{"n_layer": 15, "d_model": 96, "n_head": 2, "n_kv_head": 2, "head_dim": 32, "d_mlp": 384, "vocab_size": 3269, "activation": "tanh_gelu", "norm": "layernorm", "norm_place": "pre", "norm_eps": 1e-05, "positions": "learned", "qk_norm": false, "attn_scale": 0.177, "bias": "all", "tie_embeddings": true, "parallel_block": false, "init": "normal", "init_std_qkv": 0.051, "init_std_o": 0.00933, "init_std_up": 0.051, "init_std_down": 0.00933, "optimizer": "adamw", "lr": 0.00355, "beta1": 0.95, "beta2": 0.99, "weight_decay": 0.08, "lr_head": 0.0084, "grad_clip": 2.0, "warmup_steps": 283, "schedule": "wsd", "decay_fraction": 1.0, "decay_shape": "square", "final_lr_fraction": 0.0, "batch_tokens": 16384, "seq_len": 256, "doc_mask": false, "train_tokens": 107300000, "steps": 6550, "dataset": "wikipedia_en"}
Each number is 200 + 20 x the weight over its row's rms, rounded and kept within 0 to 999. Layers, rows and columns count from 0. The size before them is the row's rms in percent of the matrix's.

# v: layer 11 attention value, 64x96, rms 0.177, rows 52-63, columns 0-95
# o: layer 11 attention output (transposed), 64x96, rms 0.172, rows 52-63, columns 0-95
# up: layer 11 MLP up, 384x96, rms 0.199, rows 0-23, columns 0-95
# down: layer 11 MLP down (transposed), 384x96, rms 0.189, rows 0-23, columns 0-95
v52,083,187,179,202,211,178,212,189,177,191,220,180,194,178,189,206,201,183,218,202,219,237,164,190,194,189,232,178,193,197,148,169,209,204,190,200,252,203,188,206,216,208,191,179,218,208,192,194,212,175,205,261,211,152,203,214,211,185,184,159,237,190,215,179,164,204,185,220,186,205,169,187,197,213,191,210,220,192,189,224,212,216,222,207,163,199,210,213,203,190,223,222,210,206,174,195,178
o52,088,211,234,194,201,187,222,205,211,204,198,188,192,185,199,197,194,208,176,202,211,178,200,199,190,217,182,220,233,218,218,177,192,215,193,219,176,182,210,195,176,228,233,237,179,180,190,214,175,177,207,162,203,178,183,195,189,231,211,200,171,177,218,192,214,181,193,202,183,179,184,226,184,180,175,209,186,194,257,172,234,175,192,214,263,176,200,195,227,184,192,223,171,216,225,214,203
v53,077,203,208,199,217,211,180,179,195,208,159,214,210,232,202,178,218,192,220,204,198,210,214,181,193,181,215,193,209,224,202,236,174,190,223,184,188,169,172,173,208,178,230,195,241,182,158,205,208,191,188,164,164,176,207,228,197,200,193,240,183,220,224,227,254,189,219,223,209,199,209,230,187,188,202,195,208,188,203,197,193,191,180,197,245,206,169,197,215,194,218,205,193,195,235,168,191
o53,077,159,152,216,185,209,183,215,196,197,223,194,161,241,216,194,182,200,215,241,197,215,205,201,194,203,185,164,195,197,217,210,218,213,194,179,220,180,192,217,205,218,184,223,242,212,192,183,200,207,184,219,165,203,226,194,261,187,191,183,175,230,215,180,177,223,204,192,201,216,203,183,201,201,197,211,207,168,182,232,227,200,203,184,171,211,204,167,179,230,206,177,226,215,192,198,194
v54,083,227,190,226,180,237,192,211,206,202,204,226,216,197,216,233,173,215,188,190,214,188,230,214,197,200,178,212,211,223,257,182,240,181,241,193,159,216,225,211,210,169,213,208,191,195,224,173,172,177,208,195,202,187,175,187,218,164,195,210,207,186,167,218,205,215,186,195,175,175,212,164,169,201,235,183,205,220,209,192,191,199,198,174,201,161,176,190,181,194,201,210,198,212,205,222,212
o54,082,201,208,219,231,195,208,190,192,190,195,158,206,169,173,174,209,185,215,213,208,183,186,197,220,201,243,203,192,167,167,193,215,179,202,226,215,246,195,204,186,172,188,181,185,187,187,187,197,220,216,231,248,218,227,191,159,205,202,191,215,183,209,203,188,195,200,186,195,217,213,206,200,209,188,195,143,227,206,210,150,203,182,239,188,219,222,213,211,208,202,204,243,188,194,193,213
v55,092,167,200,207,202,161,211,186,187,187,189,175,224,195,183,232,228,198,201,197,209,190,211,191,203,215,176,211,216,212,197,192,199,197,183,217,205,231,205,183,169,251,177,213,174,202,216,197,212,212,215,237,235,214,202,171,191,212,210,188,199,184,164,186,209,192,207,153,188,236,171,203,215,179,170,183,185,190,190,235,182,205,196,209,190,206,240,229,204,172,210,214,156,216,173,177,224
o55,090,226,241,162,173,200,169,202,207,192,221,220,150,174,209,240,196,222,178,144,181,207,203,199,213,198,217,204,192,207,211,194,209,186,177,201,198,209,202,198,198,202,198,176,180,196,217,204,194,215,207,181,176,183,178,205,232,215,204,203,207,213,196,212,208,185,202,223,216,229,213,211,197,211,205,216,239,231,170,180,223,201,211,194,219,177,194,144,154,237,189,203,211,181,207,214,179
v56,078,181,188,191,209,176,200,203,215,207,216,180,197,220,226,204,182,221,213,194,206,224,192,204,187,204,179,187,233,238,170,190,234,251,207,200,183,209,196,222,216,194,220,190,177,179,209,183,190,153,208,215,211,169,180,214,187,202,203,173,161,184,223,218,194,218,192,220,192,217,189,209,213,226,229,182,199,197,212,218,224,189,201,194,167,165,174,200,169,206,228,245,229,174,192,238,203
o56,076,220,170,196,238,211,194,207,199,203,206,185,173,166,217,183,216,220,208,287,176,178,185,194,194,188,186,193,205,211,209,187,203,197,197,227,193,204,198,200,186,209,220,227,189,195,150,215,175,223,215,181,216,184,220,182,167,188,184,171,218,188,202,157,188,211,227,197,207,188,204,236,190,170,198,182,165,231,190,208,208,177,231,215,222,186,211,198,213,198,221,199,189,206,198,204,190
v57,079,170,207,218,210,248,178,183,205,183,178,160,204,187,221,208,199,229,212,200,200,214,214,194,202,195,184,198,165,191,219,218,154,191,168,181,223,200,211,179,213,231,212,216,219,188,209,221,174,187,176,211,192,175,180,184,180,216,202,227,172,192,235,186,208,190,203,213,239,208,221,238,184,189,216,191,193,197,214,191,216,181,177,202,201,243,166,206,212,195,233,197,182,186,242,170,198
o57,081,195,174,212,207,183,187,200,208,197,238,228,163,214,195,183,212,193,219,220,207,212,194,210,215,191,226,161,216,186,186,212,221,167,220,208,199,214,205,196,211,178,185,184,217,219,208,192,182,202,181,205,223,195,210,186,280,180,184,171,226,203,214,177,190,211,205,185,210,226,199,200,188,208,195,205,236,187,180,210,197,191,199,143,194,192,214,156,177,229,200,201,234,226,186,207,171
v58,084,210,202,170,191,215,213,219,207,166,190,211,188,191,141,236,217,170,190,198,222,196,195,157,212,186,200,212,174,178,199,231,180,200,137,187,196,200,200,178,231,215,159,179,198,209,181,219,215,211,192,216,212,207,222,199,187,213,179,183,215,209,198,145,183,173,226,178,186,217,192,202,222,187,183,187,210,207,186,186,171,209,200,208,191,224,190,213,198,212,184,154,193,193,193,194,198
o58,082,198,208,175,184,182,246,195,170,218,185,223,230,197,210,193,192,186,194,166,167,243,209,206,196,196,206,218,207,211,187,202,190,223,194,202,193,201,184,188,182,212,240,209,196,203,212,211,217,191,182,159,196,181,175,197,208,233,232,221,202,183,188,246,247,199,179,223,198,196,192,192,186,238,167,197,222,212,235,174,200,225,194,196,207,181,196,171,186,157,170,225,194,194,199,182,202
v59,078,224,201,230,204,196,201,195,205,200,152,198,193,235,216,187,217,198,238,200,197,213,207,211,198,196,214,205,199,152,194,220,193,193,212,177,169,199,187,221,191,186,218,189,182,176,178,193,201,241,195,187,162,210,202,194,189,188,187,240,195,172,196,257,195,183,179,185,191,193,239,218,191,169,174,215,195,165,209,213,188,218,189,216,182,217,222,173,244,184,180,208,225,186,222,178,210
o59,081,183,178,202,159,228,168,225,204,231,221,206,200,219,193,183,189,187,182,187,224,188,210,196,206,237,188,212,159,204,209,221,193,188,213,155,174,181,204,215,205,210,188,234,253,222,220,188,223,178,195,227,160,211,216,205,201,191,200,218,173,221,180,179,203,209,195,206,212,194,175,175,223,224,227,214,225,176,187,183,213,199,166,185,190,200,185,249,207,201,219,182,195,184,207,187,201
v60,091,221,199,227,191,209,199,205,208,145,187,223,200,194,220,204,198,170,207,199,191,181,166,199,193,176,198,214,218,199,176,228,179,203,189,200,169,219,213,186,181,216,168,200,203,208,219,187,181,193,190,211,205,253,200,194,214,213,200,197,213,197,162,202,234,189,183,158,168,194,204,179,250,237,160,214,205,206,198,204,186,213,209,225,156,183,221,209,246,214,213,208,216,200,200,216,216
o60,090,198,206,158,191,199,193,204,183,239,211,218,200,189,180,192,206,193,195,168,246,210,216,164,242,201,171,237,176,215,193,199,218,204,197,197,197,196,190,221,209,209,213,197,170,212,201,198,209,207,231,220,182,184,155,207,151,186,218,229,222,197,188,227,207,196,181,217,186,198,202,182,188,212,213,219,234,198,210,178,200,234,201,211,216,202,185,225,173,187,159,180,168,186,210,162,221
v61,084,208,195,187,220,240,180,197,208,216,171,209,199,211,206,249,190,227,188,204,206,185,189,212,174,163,196,197,169,196,183,202,203,206,216,207,231,191,195,158,249,201,208,191,211,216,223,176,151,186,197,206,173,205,208,194,216,194,161,206,215,212,163,178,199,174,162,168,170,190,184,195,180,192,203,222,232,170,204,201,191,191,218,241,173,210,196,203,192,196,222,193,189,228,213,218,211
o61,089,169,260,222,214,188,199,212,193,173,235,213,178,191,205,135,195,169,218,158,214,197,211,210,230,186,212,204,217,190,173,179,201,188,191,219,219,198,200,218,181,204,213,187,200,222,213,187,188,195,221,219,176,164,200,201,212,216,235,199,200,181,212,213,190,208,194,198,206,173,229,207,183,225,201,185,162,186,223,200,182,190,212,182,226,192,212,174,194,227,193,216,209,226,185,158,186
v62,077,190,197,196,198,165,209,189,206,196,224,184,216,153,169,203,211,198,216,196,191,195,205,189,222,201,181,228,193,213,197,178,195,221,189,229,186,213,237,245,195,184,206,213,204,206,227,201,141,216,214,213,226,220,187,190,193,209,198,160,224,195,173,180,167,209,234,209,187,190,199,159,195,202,179,188,213,206,181,212,211,219,203,193,174,188,182,205,222,200,220,213,206,237,135,210,207
o62,079,212,217,169,189,184,178,197,195,205,213,203,184,164,203,207,187,211,178,188,214,159,183,207,204,202,201,189,201,207,198,185,239,198,229,235,198,261,220,201,189,193,222,164,151,190,196,209,215,203,211,180,212,191,140,218,203,215,202,196,187,195,206,200,214,182,196,203,205,195,218,229,202,222,224,219,180,242,194,196,192,214,220,239,240,194,181,176,176,186,173,198,176,174,205,201,186
v63,093,195,197,178,186,179,207,179,213,185,219,208,208,182,144,196,189,205,217,188,214,217,177,169,204,237,197,201,229,232,194,216,242,218,191,224,179,209,220,204,201,203,194,239,168,217,209,182,240,199,201,179,234,201,171,229,180,231,204,167,206,197,197,211,189,192,209,236,160,202,207,191,221,202,202,201,189,237,196,203,224,207,184,215,218,190,226,228,177,207,194,197,198,170,164,223,185
o63,100,245,171,169,205,195,198,195,186,198,173,216,170,168,230,222,187,212,203,241,153,196,192,172,187,206,193,219,186,208,206,197,212,220,187,215,220,228,213,211,170,200,209,169,167,163,157,190,204,230,208,197,213,227,183,163,226,189,187,198,230,218,211,203,228,218,208,204,208,217,219,198,193,193,207,206,198,251,161,200,188,200,220,222,179,197,199,165,190,194,201,201,188,203,217,200,200
up0,101,209,204,157,178,180,186,190,228,209,181,210,184,227,211,215,199,192,175,184,225,204,195,176,181,179,211,211,201,191,210,242,201,183,167,190,195,199,222,222,220,204,211,182,229,183,195,212,204,192,205,254,192,193,195,181,191,222,235,201,196,213,209,203,204,171,214,221,168,230,182,239,236,200,174,209,186,218,227,225,182,204,210,210,200,228,238,226,206,167,189,191,199,229,197,153,186
down0,099,209,175,206,183,185,177,189,179,211,185,206,169,160,213,190,202,200,166,213,175,183,186,201,186,210,178,174,193,208,215,190,181,165,220,188,180,179,203,194,225,189,218,220,229,204,201,223,235,187,229,239,209,188,217,183,166,195,233,195,229,228,221,203,202,192,185,230,169,208,187,172,231,183,188,219,230,184,199,225,197,186,222,207,223,198,209,175,235,228,184,217,215,221,168,202,225
up1,107,207,212,187,229,200,184,200,196,169,208,213,194,206,182,174,155,232,203,184,201,214,141,176,178,174,176,190,199,181,161,223,187,217,187,210,199,219,217,185,210,191,200,215,225,196,226,193,223,201,180,210,197,232,195,224,208,238,196,182,199,239,196,182,180,237,195,211,198,197,181,225,221,212,199,206,177,224,179,171,238,190,194,209,236,230,211,199,210,176,172,197,215,181,219,203,171
down1,100,186,204,221,177,222,221,207,219,227,193,177,186,166,203,199,196,194,213,212,221,208,244,216,208,209,224,192,179,234,234,169,180,202,208,148,175,188,206,204,236,206,214,213,169,202,208,180,196,216,191,188,194,194,199,188,190,176,214,223,174,211,217,168,207,186,221,155,224,213,207,201,173,155,222,227,182,186,220,225,168,197,225,183,217,214,161,190,182,217,196,210,211,195,207,207,184
up2,109,213,231,210,181,197,204,206,188,192,163,214,169,209,200,197,177,162,187,179,197,193,189,203,195,177,232,173,218,203,182,180,201,204,199,204,223,213,215,221,206,223,219,198,177,223,221,218,172,193,185,187,198,236,168,168,180,207,206,192,188,193,209,203,185,202,195,232,186,200,182,200,252,215,170,208,220,235,199,254,204,216,160,186,190,194,174,249,196,218,192,164,213,190,223,208,208
down2,114,200,174,212,215,163,198,207,169,202,191,178,223,200,189,199,202,217,176,205,212,179,227,197,203,223,217,242,228,209,225,167,225,188,202,213,196,210,202,171,216,213,234,192,227,193,177,198,206,193,144,212,196,188,223,164,192,208,199,216,217,195,194,224,178,231,165,214,179,237,196,180,193,185,228,195,185,190,186,177,211,165,205,189,219,213,202,167,224,214,230,228,189,168,180,177,204
up3,104,211,213,219,190,212,201,190,204,214,206,205,211,197,169,228,156,203,196,183,225,218,174,192,167,200,221,176,190,238,189,178,189,212,206,193,195,234,196,173,201,202,229,208,220,168,197,204,219,199,166,222,224,213,198,205,179,212,185,212,198,234,228,206,237,255,189,240,173,230,191,224,173,212,221,205,196,168,207,205,199,194,165,213,203,199,151,214,176,198,207,217,213,202,192,213,184
down3,099,197,187,231,181,189,183,181,201,190,207,215,217,173,199,170,195,219,231,152,186,176,186,221,206,222,217,172,219,197,178,193,224,182,200,172,172,207,198,198,194,217,212,249,211,211,186,193,217,218,190,183,192,215,193,139,197,189,218,181,204,190,194,197,176,243,200,194,182,252,192,197,241,204,209,222,220,201,202,162,210,206,206,216,199,170,217,195,210,174,200,226,202,236,191,204,188
up4,114,227,215,192,207,203,208,219,192,168,174,190,206,195,196,180,225,204,189,181,219,222,152,208,176,172,186,186,196,177,218,213,186,204,217,171,204,190,262,202,218,223,215,181,203,192,180,188,177,206,171,233,225,205,181,213,239,174,174,196,183,180,210,199,189,218,226,217,198,211,161,186,223,211,237,181,196,176,183,220,226,206,201,242,200,226,217,218,207,204,165,220,190,189,204,192,206
down4,118,164,217,212,228,205,197,242,193,191,190,198,190,181,195,190,207,170,169,170,192,189,217,202,202,227,207,224,212,200,198,195,216,245,178,175,216,232,182,152,221,223,184,216,194,222,215,189,209,222,196,175,186,220,166,217,173,225,205,192,202,176,190,216,199,189,227,215,229,192,195,205,181,211,153,190,149,208,211,219,188,199,221,191,214,245,191,205,171,193,208,190,206,210,219,169,199
up5,103,251,224,198,214,196,185,156,187,202,181,220,196,205,215,181,194,160,231,188,217,208,223,222,181,196,195,194,178,173,204,217,189,224,178,186,218,205,210,195,180,171,191,197,203,201,185,201,163,201,209,218,193,166,179,170,199,182,203,210,206,194,189,153,237,231,196,190,180,242,204,222,209,205,220,200,172,238,202,218,193,159,209,213,208,238,200,221,183,205,221,175,203,189,181,184,219
down5,105,265,200,164,214,225,186,226,189,174,191,209,238,207,209,170,194,211,193,220,213,183,205,185,183,196,206,212,193,206,193,171,203,202,236,220,176,164,191,221,193,170,229,234,210,205,216,186,228,190,203,195,198,181,202,213,184,192,246,184,189,187,186,210,211,195,186,195,159,199,211,202,194,142,233,195,225,208,188,168,209,174,208,219,181,179,212,187,199,199,204,220,223,183,203,216,193
up6,111,209,216,208,218,228,199,191,196,195,216,221,190,209,177,221,187,184,223,187,210,231,209,166,187,219,234,165,238,238,188,177,218,192,141,156,231,178,206,225,219,220,180,179,191,217,207,200,186,165,212,194,210,196,203,220,209,197,212,208,218,183,207,211,169,239,209,181,203,187,183,211,197,217,188,180,215,221,189,199,195,170,200,192,176,193,164,202,186,210,219,230,219,175,179,187,224
down6,114,206,197,209,185,179,221,188,175,176,227,219,182,250,194,211,178,197,191,200,218,208,209,196,160,174,189,203,223,222,217,216,247,196,198,182,198,209,177,207,212,179,189,215,205,193,210,224,172,213,145,188,207,202,186,204,192,220,178,235,224,188,216,201,187,185,227,178,189,219,200,214,220,198,185,196,199,205,217,172,204,205,159,217,244,214,204,227,186,186,219,196,167,200,150,223,179
up7,104,223,227,206,197,205,200,150,191,197,207,172,199,213,210,230,202,244,189,199,180,191,179,173,175,188,159,186,230,244,168,225,196,191,201,225,168,207,188,197,197,179,214,188,228,186,181,204,206,209,152,220,226,219,179,220,210,220,172,199,197,224,193,204,193,243,224,227,189,210,201,236,203,180,187,184,204,181,213,200,207,179,189,205,215,187,205,182,245,197,213,198,222,173,192,205,210
down7,096,202,219,209,164,196,176,198,204,193,197,206,249,246,204,179,190,195,231,177,181,198,188,199,205,185,182,240,174,223,194,173,206,191,215,188,155,198,237,206,197,197,167,249,193,210,198,174,179,158,187,190,202,226,199,248,170,214,212,203,210,190,150,210,210,199,215,208,204,186,225,206,222,189,207,173,180,209,203,203,201,211,206,196,176,197,225,223,184,192,189,194,215,233,200,194,200
up8,094,186,225,211,205,212,194,203,196,176,179,195,230,229,159,187,183,196,216,206,210,218,200,178,197,204,190,170,222,225,195,179,174,156,244,212,204,184,261,164,200,199,185,195,189,187,191,169,193,223,191,227,189,235,186,212,193,210,211,168,178,218,196,172,227,175,198,209,178,201,186,184,191,183,237,173,178,197,199,225,223,209,184,202,173,220,191,201,209,198,215,242,196,231,195,209,189
down8,091,212,161,168,193,187,222,186,200,227,215,192,192,225,208,203,207,211,225,277,204,204,203,185,185,167,193,202,170,210,164,214,187,246,197,215,231,210,192,207,207,201,199,208,201,185,158,200,205,191,211,200,191,176,213,180,195,201,237,185,215,192,190,197,172,231,223,196,227,206,156,225,201,224,193,217,232,196,220,197,181,200,188,216,202,210,176,180,162,196,195,182,219,174,197,184,196
up9,096,195,217,192,191,205,184,163,196,179,188,216,210,203,164,219,214,223,192,193,210,179,215,198,200,199,226,215,193,216,202,231,208,171,187,168,209,198,218,214,185,201,176,189,195,194,202,216,188,203,186,176,211,209,174,185,158,224,219,217,207,217,167,164,203,206,224,169,162,252,215,202,219,166,217,224,188,225,194,220,184,185,219,210,167,228,207,202,197,169,195,204,215,163,216,233,242
down9,093,216,207,232,177,177,188,206,203,182,239,190,230,209,212,185,210,188,195,173,198,175,209,181,232,183,186,206,164,209,181,212,224,180,200,216,182,196,180,204,208,239,212,215,209,183,203,172,217,184,174,211,185,234,186,198,238,223,192,145,162,203,215,237,206,211,177,210,211,175,215,184,175,171,202,204,191,187,212,168,243,181,189,190,245,209,191,190,214,198,192,191,189,218,204,221,202
up10,086,212,199,173,184,204,188,214,168,219,194,202,178,190,162,186,192,169,212,189,192,216,206,204,193,182,188,201,212,205,227,191,201,171,202,161,245,227,223,250,164,200,205,201,183,209,207,192,181,187,176,263,209,213,225,203,222,211,225,206,212,187,229,182,177,211,185,169,198,186,160,179,248,217,175,197,198,215,208,195,207,194,202,200,217,199,191,233,214,178,177,209,213,200,216,215,179
down10,084,237,137,186,218,209,231,180,184,165,221,188,251,226,212,216,175,204,190,244,224,193,212,182,198,207,239,205,187,226,212,202,208,205,189,223,164,172,203,191,229,216,174,202,210,210,181,217,197,188,209,178,197,186,200,188,180,212,192,205,184,202,191,213,202,204,219,195,221,208,236,173,161,170,206,203,197,212,230,215,175,179,168,216,188,189,203,170,187,211,208,189,198,187,184,197,214
up11,112,219,220,204,191,250,205,149,220,208,194,167,183,209,202,213,167,202,193,197,245,218,199,200,166,197,148,180,210,215,190,185,184,195,192,203,195,178,234,213,212,189,224,144,214,197,177,180,215,217,200,192,214,170,168,168,209,224,221,218,156,193,223,202,200,216,193,228,187,219,201,219,190,194,198,181,197,189,236,183,195,190,186,242,198,207,192,205,199,199,207,213,200,200,211,190,202
down11,116,179,206,208,214,165,188,196,168,213,227,208,190,189,238,192,180,217,196,150,210,199,199,225,199,155,155,166,204,196,151,189,206,190,203,249,226,237,198,192,200,207,225,229,182,237,188,211,174,201,175,197,220,203,210,203,220,187,208,199,202,215,187,175,192,211,213,205,192,224,194,236,216,230,222,179,219,220,185,211,207,187,197,192,182,215,192,189,183,199,193,232,191,170,188,199,193
up12,102,192,205,187,233,228,188,188,201,206,148,179,198,172,209,193,192,180,216,170,214,218,187,201,158,211,224,158,200,230,207,191,217,190,174,177,222,216,214,182,193,195,178,193,198,224,213,190,254,199,208,229,219,220,201,206,212,174,165,180,210,192,199,181,205,195,183,212,206,173,222,218,199,208,226,162,198,186,206,209,230,165,175,192,185,189,184,228,202,215,219,185,198,229,224,233,188
down12,105,191,243,196,161,211,226,199,204,205,178,194,192,171,222,170,211,167,216,215,204,208,189,224,226,207,175,242,197,214,177,204,189,196,190,192,194,232,194,212,169,212,180,229,198,222,212,213,151,204,208,158,208,196,196,205,216,223,168,216,224,213,221,191,231,193,182,215,189,191,207,223,216,196,223,209,214,205,170,172,182,195,208,214,213,182,175,176,204,177,215,166,177,225,242,181,199
up13,098,202,201,195,195,223,199,204,160,162,182,190,167,223,194,193,220,191,249,174,208,199,177,187,221,213,181,211,196,211,191,187,206,178,200,159,228,229,224,195,183,205,187,205,211,186,199,190,191,190,217,169,225,198,236,224,210,224,218,193,220,196,190,192,201,168,227,182,193,203,175,168,231,200,224,196,190,183,202,207,235,215,191,181,231,175,171,221,241,220,169,233,204,179,227,212,213
down13,091,228,225,209,145,192,187,219,190,249,217,189,174,199,197,219,192,178,198,196,234,206,247,176,175,196,201,201,193,185,220,230,173,220,191,193,208,185,216,215,187,229,183,180,219,184,191,209,194,206,151,216,218,182,215,199,165,199,213,200,181,204,214,208,191,223,186,192,190,205,224,200,172,190,231,207,238,192,218,214,210,211,229,222,187,176,195,175,171,211,194,222,178,178,206,163,184
up14,086,202,203,159,180,213,178,193,211,188,195,223,199,191,227,219,189,188,228,178,210,223,211,197,192,162,178,221,185,203,201,170,183,184,199,156,196,229,252,207,210,187,220,197,209,246,199,193,214,209,190,184,184,188,239,201,208,196,191,201,178,226,206,192,183,212,196,224,207,259,164,214,220,230,214,183,185,174,224,212,199,197,178,199,217,201,225,244,187,207,186,197,216,174,221,207,216
down14,091,233,206,216,199,181,209,197,193,188,218,178,214,209,216,201,233,204,172,164,183,183,182,170,213,190,174,204,222,190,177,212,198,214,204,223,156,191,211,206,216,189,180,235,213,208,203,195,211,194,217,213,197,222,227,191,191,184,240,178,186,184,195,179,239,199,188,178,208,207,206,200,222,233,194,180,235,224,207,190,220,232,205,186,192,162,200,154,217,211,182,138,181,208,208,184,224
up15,102,239,223,144,236,197,179,203,184,188,186,221,204,210,202,172,178,177,196,204,209,219,225,212,207,186,190,213,190,203,188,203,225,213,200,191,193,201,190,215,148,169,270,181,174,226,174,220,209,205,203,201,190,199,199,182,185,226,190,230,163,188,183,191,213,199,214,210,186,207,209,211,211,200,165,208,205,181,231,210,204,198,206,187,225,226,188,191,233,197,172,203,217,171,226,209,215
down15,109,168,199,221,202,184,172,173,192,216,214,170,182,155,174,202,212,214,198,233,201,223,165,214,199,211,192,213,207,187,194,182,229,181,181,176,217,192,182,191,232,220,167,229,222,191,209,240,200,225,205,232,230,195,184,197,176,172,204,190,219,202,213,194,204,173,200,203,178,208,218,195,218,212,206,214,213,177,216,161,194,207,208,233,228,176,242,210,186,202,201,190,175,195,218,213,154
up16,084,166,210,203,199,220,172,208,188,198,211,200,200,236,168,220,208,214,196,189,206,202,196,185,208,214,210,212,186,233,195,212,224,153,232,164,199,186,218,213,200,177,215,204,187,207,217,232,222,223,220,243,194,211,222,179,213,229,227,193,200,189,193,182,189,209,216,210,215,164,202,202,182,149,188,170,207,208,201,200,189,186,215,181,203,204,196,235,203,141,218,225,225,196,177,200,162
down16,074,219,210,213,224,208,222,237,207,200,194,193,175,163,224,250,201,208,205,218,195,178,185,187,181,165,217,188,188,186,198,223,195,210,188,191,212,200,209,182,188,204,169,216,213,206,181,174,208,190,190,195,235,213,220,194,156,175,180,195,210,171,187,230,225,204,208,200,216,229,184,164,200,240,175,224,205,230,210,188,204,185,202,202,180,221,188,184,174,216,213,175,163,218,215,198,249
up17,090,197,221,203,201,188,141,162,211,184,220,212,192,210,194,177,177,211,198,193,185,213,211,205,196,206,206,190,201,198,180,214,231,200,205,210,237,227,212,174,175,198,187,207,191,169,228,200,191,188,172,235,209,205,200,205,209,238,210,216,164,231,184,181,195,214,225,175,191,229,164,182,238,170,200,195,164,217,204,213,192,181,205,216,200,233,220,230,176,151,188,194,208,184,209,217,214
down17,086,170,200,218,205,211,195,227,204,222,207,205,196,183,203,194,230,239,185,172,183,186,226,210,217,175,211,182,192,214,209,229,173,187,185,219,186,190,212,195,219,203,171,188,200,182,183,228,216,213,215,199,221,182,187,230,235,172,177,208,178,207,193,211,215,210,186,197,183,161,238,219,157,204,230,175,192,186,215,201,217,187,219,141,222,201,186,191,184,234,215,153,200,212,182,219,198
up18,096,187,219,195,191,210,160,192,221,212,201,196,203,180,166,214,212,215,231,201,189,219,227,165,183,198,224,200,212,238,207,213,183,199,247,204,212,200,230,194,193,194,242,184,168,222,206,213,218,189,172,208,209,233,188,220,186,205,176,205,204,232,162,176,187,214,212,206,207,230,169,163,229,222,202,174,213,198,214,192,224,209,195,183,194,242,178,194,189,220,197,173,174,181,188,229,210
down18,098,132,181,194,184,192,221,227,201,203,193,177,209,221,233,221,214,216,199,194,223,207,212,208,185,178,200,215,221,187,175,200,182,197,146,193,209,211,184,186,233,214,193,181,213,223,227,183,220,176,187,193,191,216,180,223,237,171,188,228,197,191,205,186,170,172,232,180,215,192,210,191,202,192,222,201,201,161,208,215,202,195,231,191,232,197,193,248,183,195,192,207,175,226,210,184,206
up19,084,206,218,206,232,187,172,206,217,225,222,207,162,192,192,193,176,214,219,193,230,222,210,170,165,205,195,184,229,204,193,206,225,217,197,188,196,215,200,203,145,222,220,209,203,201,229,185,216,169,175,227,195,206,213,192,251,207,204,219,169,233,202,183,194,222,219,207,196,201,164,194,213,194,165,203,176,185,213,190,204,173,203,158,188,198,219,223,187,213,201,245,193,197,194,179,167
down19,077,189,182,232,179,218,203,208,166,192,178,246,195,193,218,196,245,176,198,220,174,195,169,224,208,205,218,206,180,187,168,219,200,203,168,160,217,161,190,207,244,226,204,238,221,189,192,204,195,208,203,184,214,220,174,204,200,172,213,179,191,197,219,201,202,219,182,177,206,192,226,177,184,214,206,176,178,196,186,178,183,215,226,236,203,224,189,213,196,198,195,171,198,191,237,182,222
up20,097,216,207,182,201,239,191,208,196,218,221,219,186,214,193,179,179,177,182,194,202,196,189,197,173,207,203,200,187,256,200,187,164,182,171,211,208,201,191,231,198,195,178,186,186,197,201,234,191,151,192,237,234,209,169,184,223,239,197,219,206,197,184,193,183,224,204,227,200,227,178,216,202,217,220,197,206,240,191,183,179,175,224,219,183,181,218,213,220,172,204,210,228,150,194,197,201
down20,090,180,228,191,230,150,201,191,230,147,249,182,196,203,205,221,213,221,208,194,212,220,227,222,186,226,202,191,197,195,200,196,210,218,208,195,181,231,163,208,209,212,218,160,201,186,185,199,208,226,149,178,177,216,203,182,188,180,216,196,211,223,196,191,201,138,204,214,202,212,179,188,205,220,198,193,175,222,203,193,204,203,196,203,187,201,186,188,171,241,181,206,219,193,181,211,216
up21,099,205,205,192,214,185,184,178,203,224,213,165,236,220,193,199,209,217,221,177,188,200,208,184,206,166,197,211,170,205,208,169,164,198,193,214,197,206,208,195,177,170,222,208,215,193,217,226,201,200,205,239,187,230,209,191,216,211,227,200,179,218,213,187,243,192,174,216,152,233,157,200,244,182,190,215,165,228,230,199,206,197,221,200,193,225,231,193,182,197,180,207,163,203,183,204,186
down21,096,208,202,199,171,178,193,163,187,175,206,180,211,185,235,187,207,190,202,194,215,206,179,207,171,183,169,175,203,200,180,195,200,223,220,215,199,186,187,192,228,240,197,206,218,227,224,213,198,195,207,212,250,183,200,215,189,190,216,204,204,203,178,225,199,242,221,197,211,174,210,211,185,195,198,161,232,201,175,189,236,197,193,253,153,220,183,167,180,233,176,207,180,190,219,193,197
up22,095,184,232,203,220,211,185,194,192,182,217,204,184,191,219,167,201,197,183,168,207,255,197,193,191,188,194,207,222,178,184,202,181,204,186,194,188,215,190,225,191,208,213,221,161,206,213,189,207,211,202,225,174,229,206,196,209,220,196,178,174,201,208,187,165,208,237,216,179,190,163,244,234,198,207,190,177,237,226,183,192,183,203,217,215,210,220,209,173,130,180,174,200,200,208,191,188
down22,102,224,221,225,204,188,228,207,203,222,151,187,189,201,190,241,159,206,205,172,176,179,189,200,218,154,196,219,225,203,219,217,224,230,207,209,167,202,225,183,194,214,203,165,193,215,198,213,210,232,196,195,194,174,194,192,236,228,216,212,181,181,207,198,194,217,190,217,201,212,232,207,150,169,216,195,173,186,180,201,171,213,195,196,206,198,189,212,238,196,207,209,185,192,173,182,166
up23,102,197,233,203,198,193,178,169,195,182,223,227,193,201,157,185,187,196,208,200,200,224,204,191,211,181,189,170,240,195,175,215,215,201,171,193,198,202,176,173,211,221,227,195,185,180,207,192,175,185,153,205,229,232,193,185,189,246,200,215,180,200,209,176,232,192,179,210,217,197,193,171,226,176,213,215,185,172,211,192,186,176,233,200,201,219,159,197,230,215,208,210,213,222,224,234,227
down23,106,214,189,217,210,231,193,182,217,226,176,211,179,151,209,186,196,184,194,196,198,239,165,183,181,218,223,199,204,188,199,188,206,194,206,188,205,185,209,199,210,194,191,294,182,226,193,217,196,217,207,177,213,160,228,173,194,189,204,217,181,200,202,215,221,210,201,213,185,175,195,228,199,236,186,222,215,211,202,212,196,209,200,166,210,185,192,189,216,208,181,209,210,186,188,166,161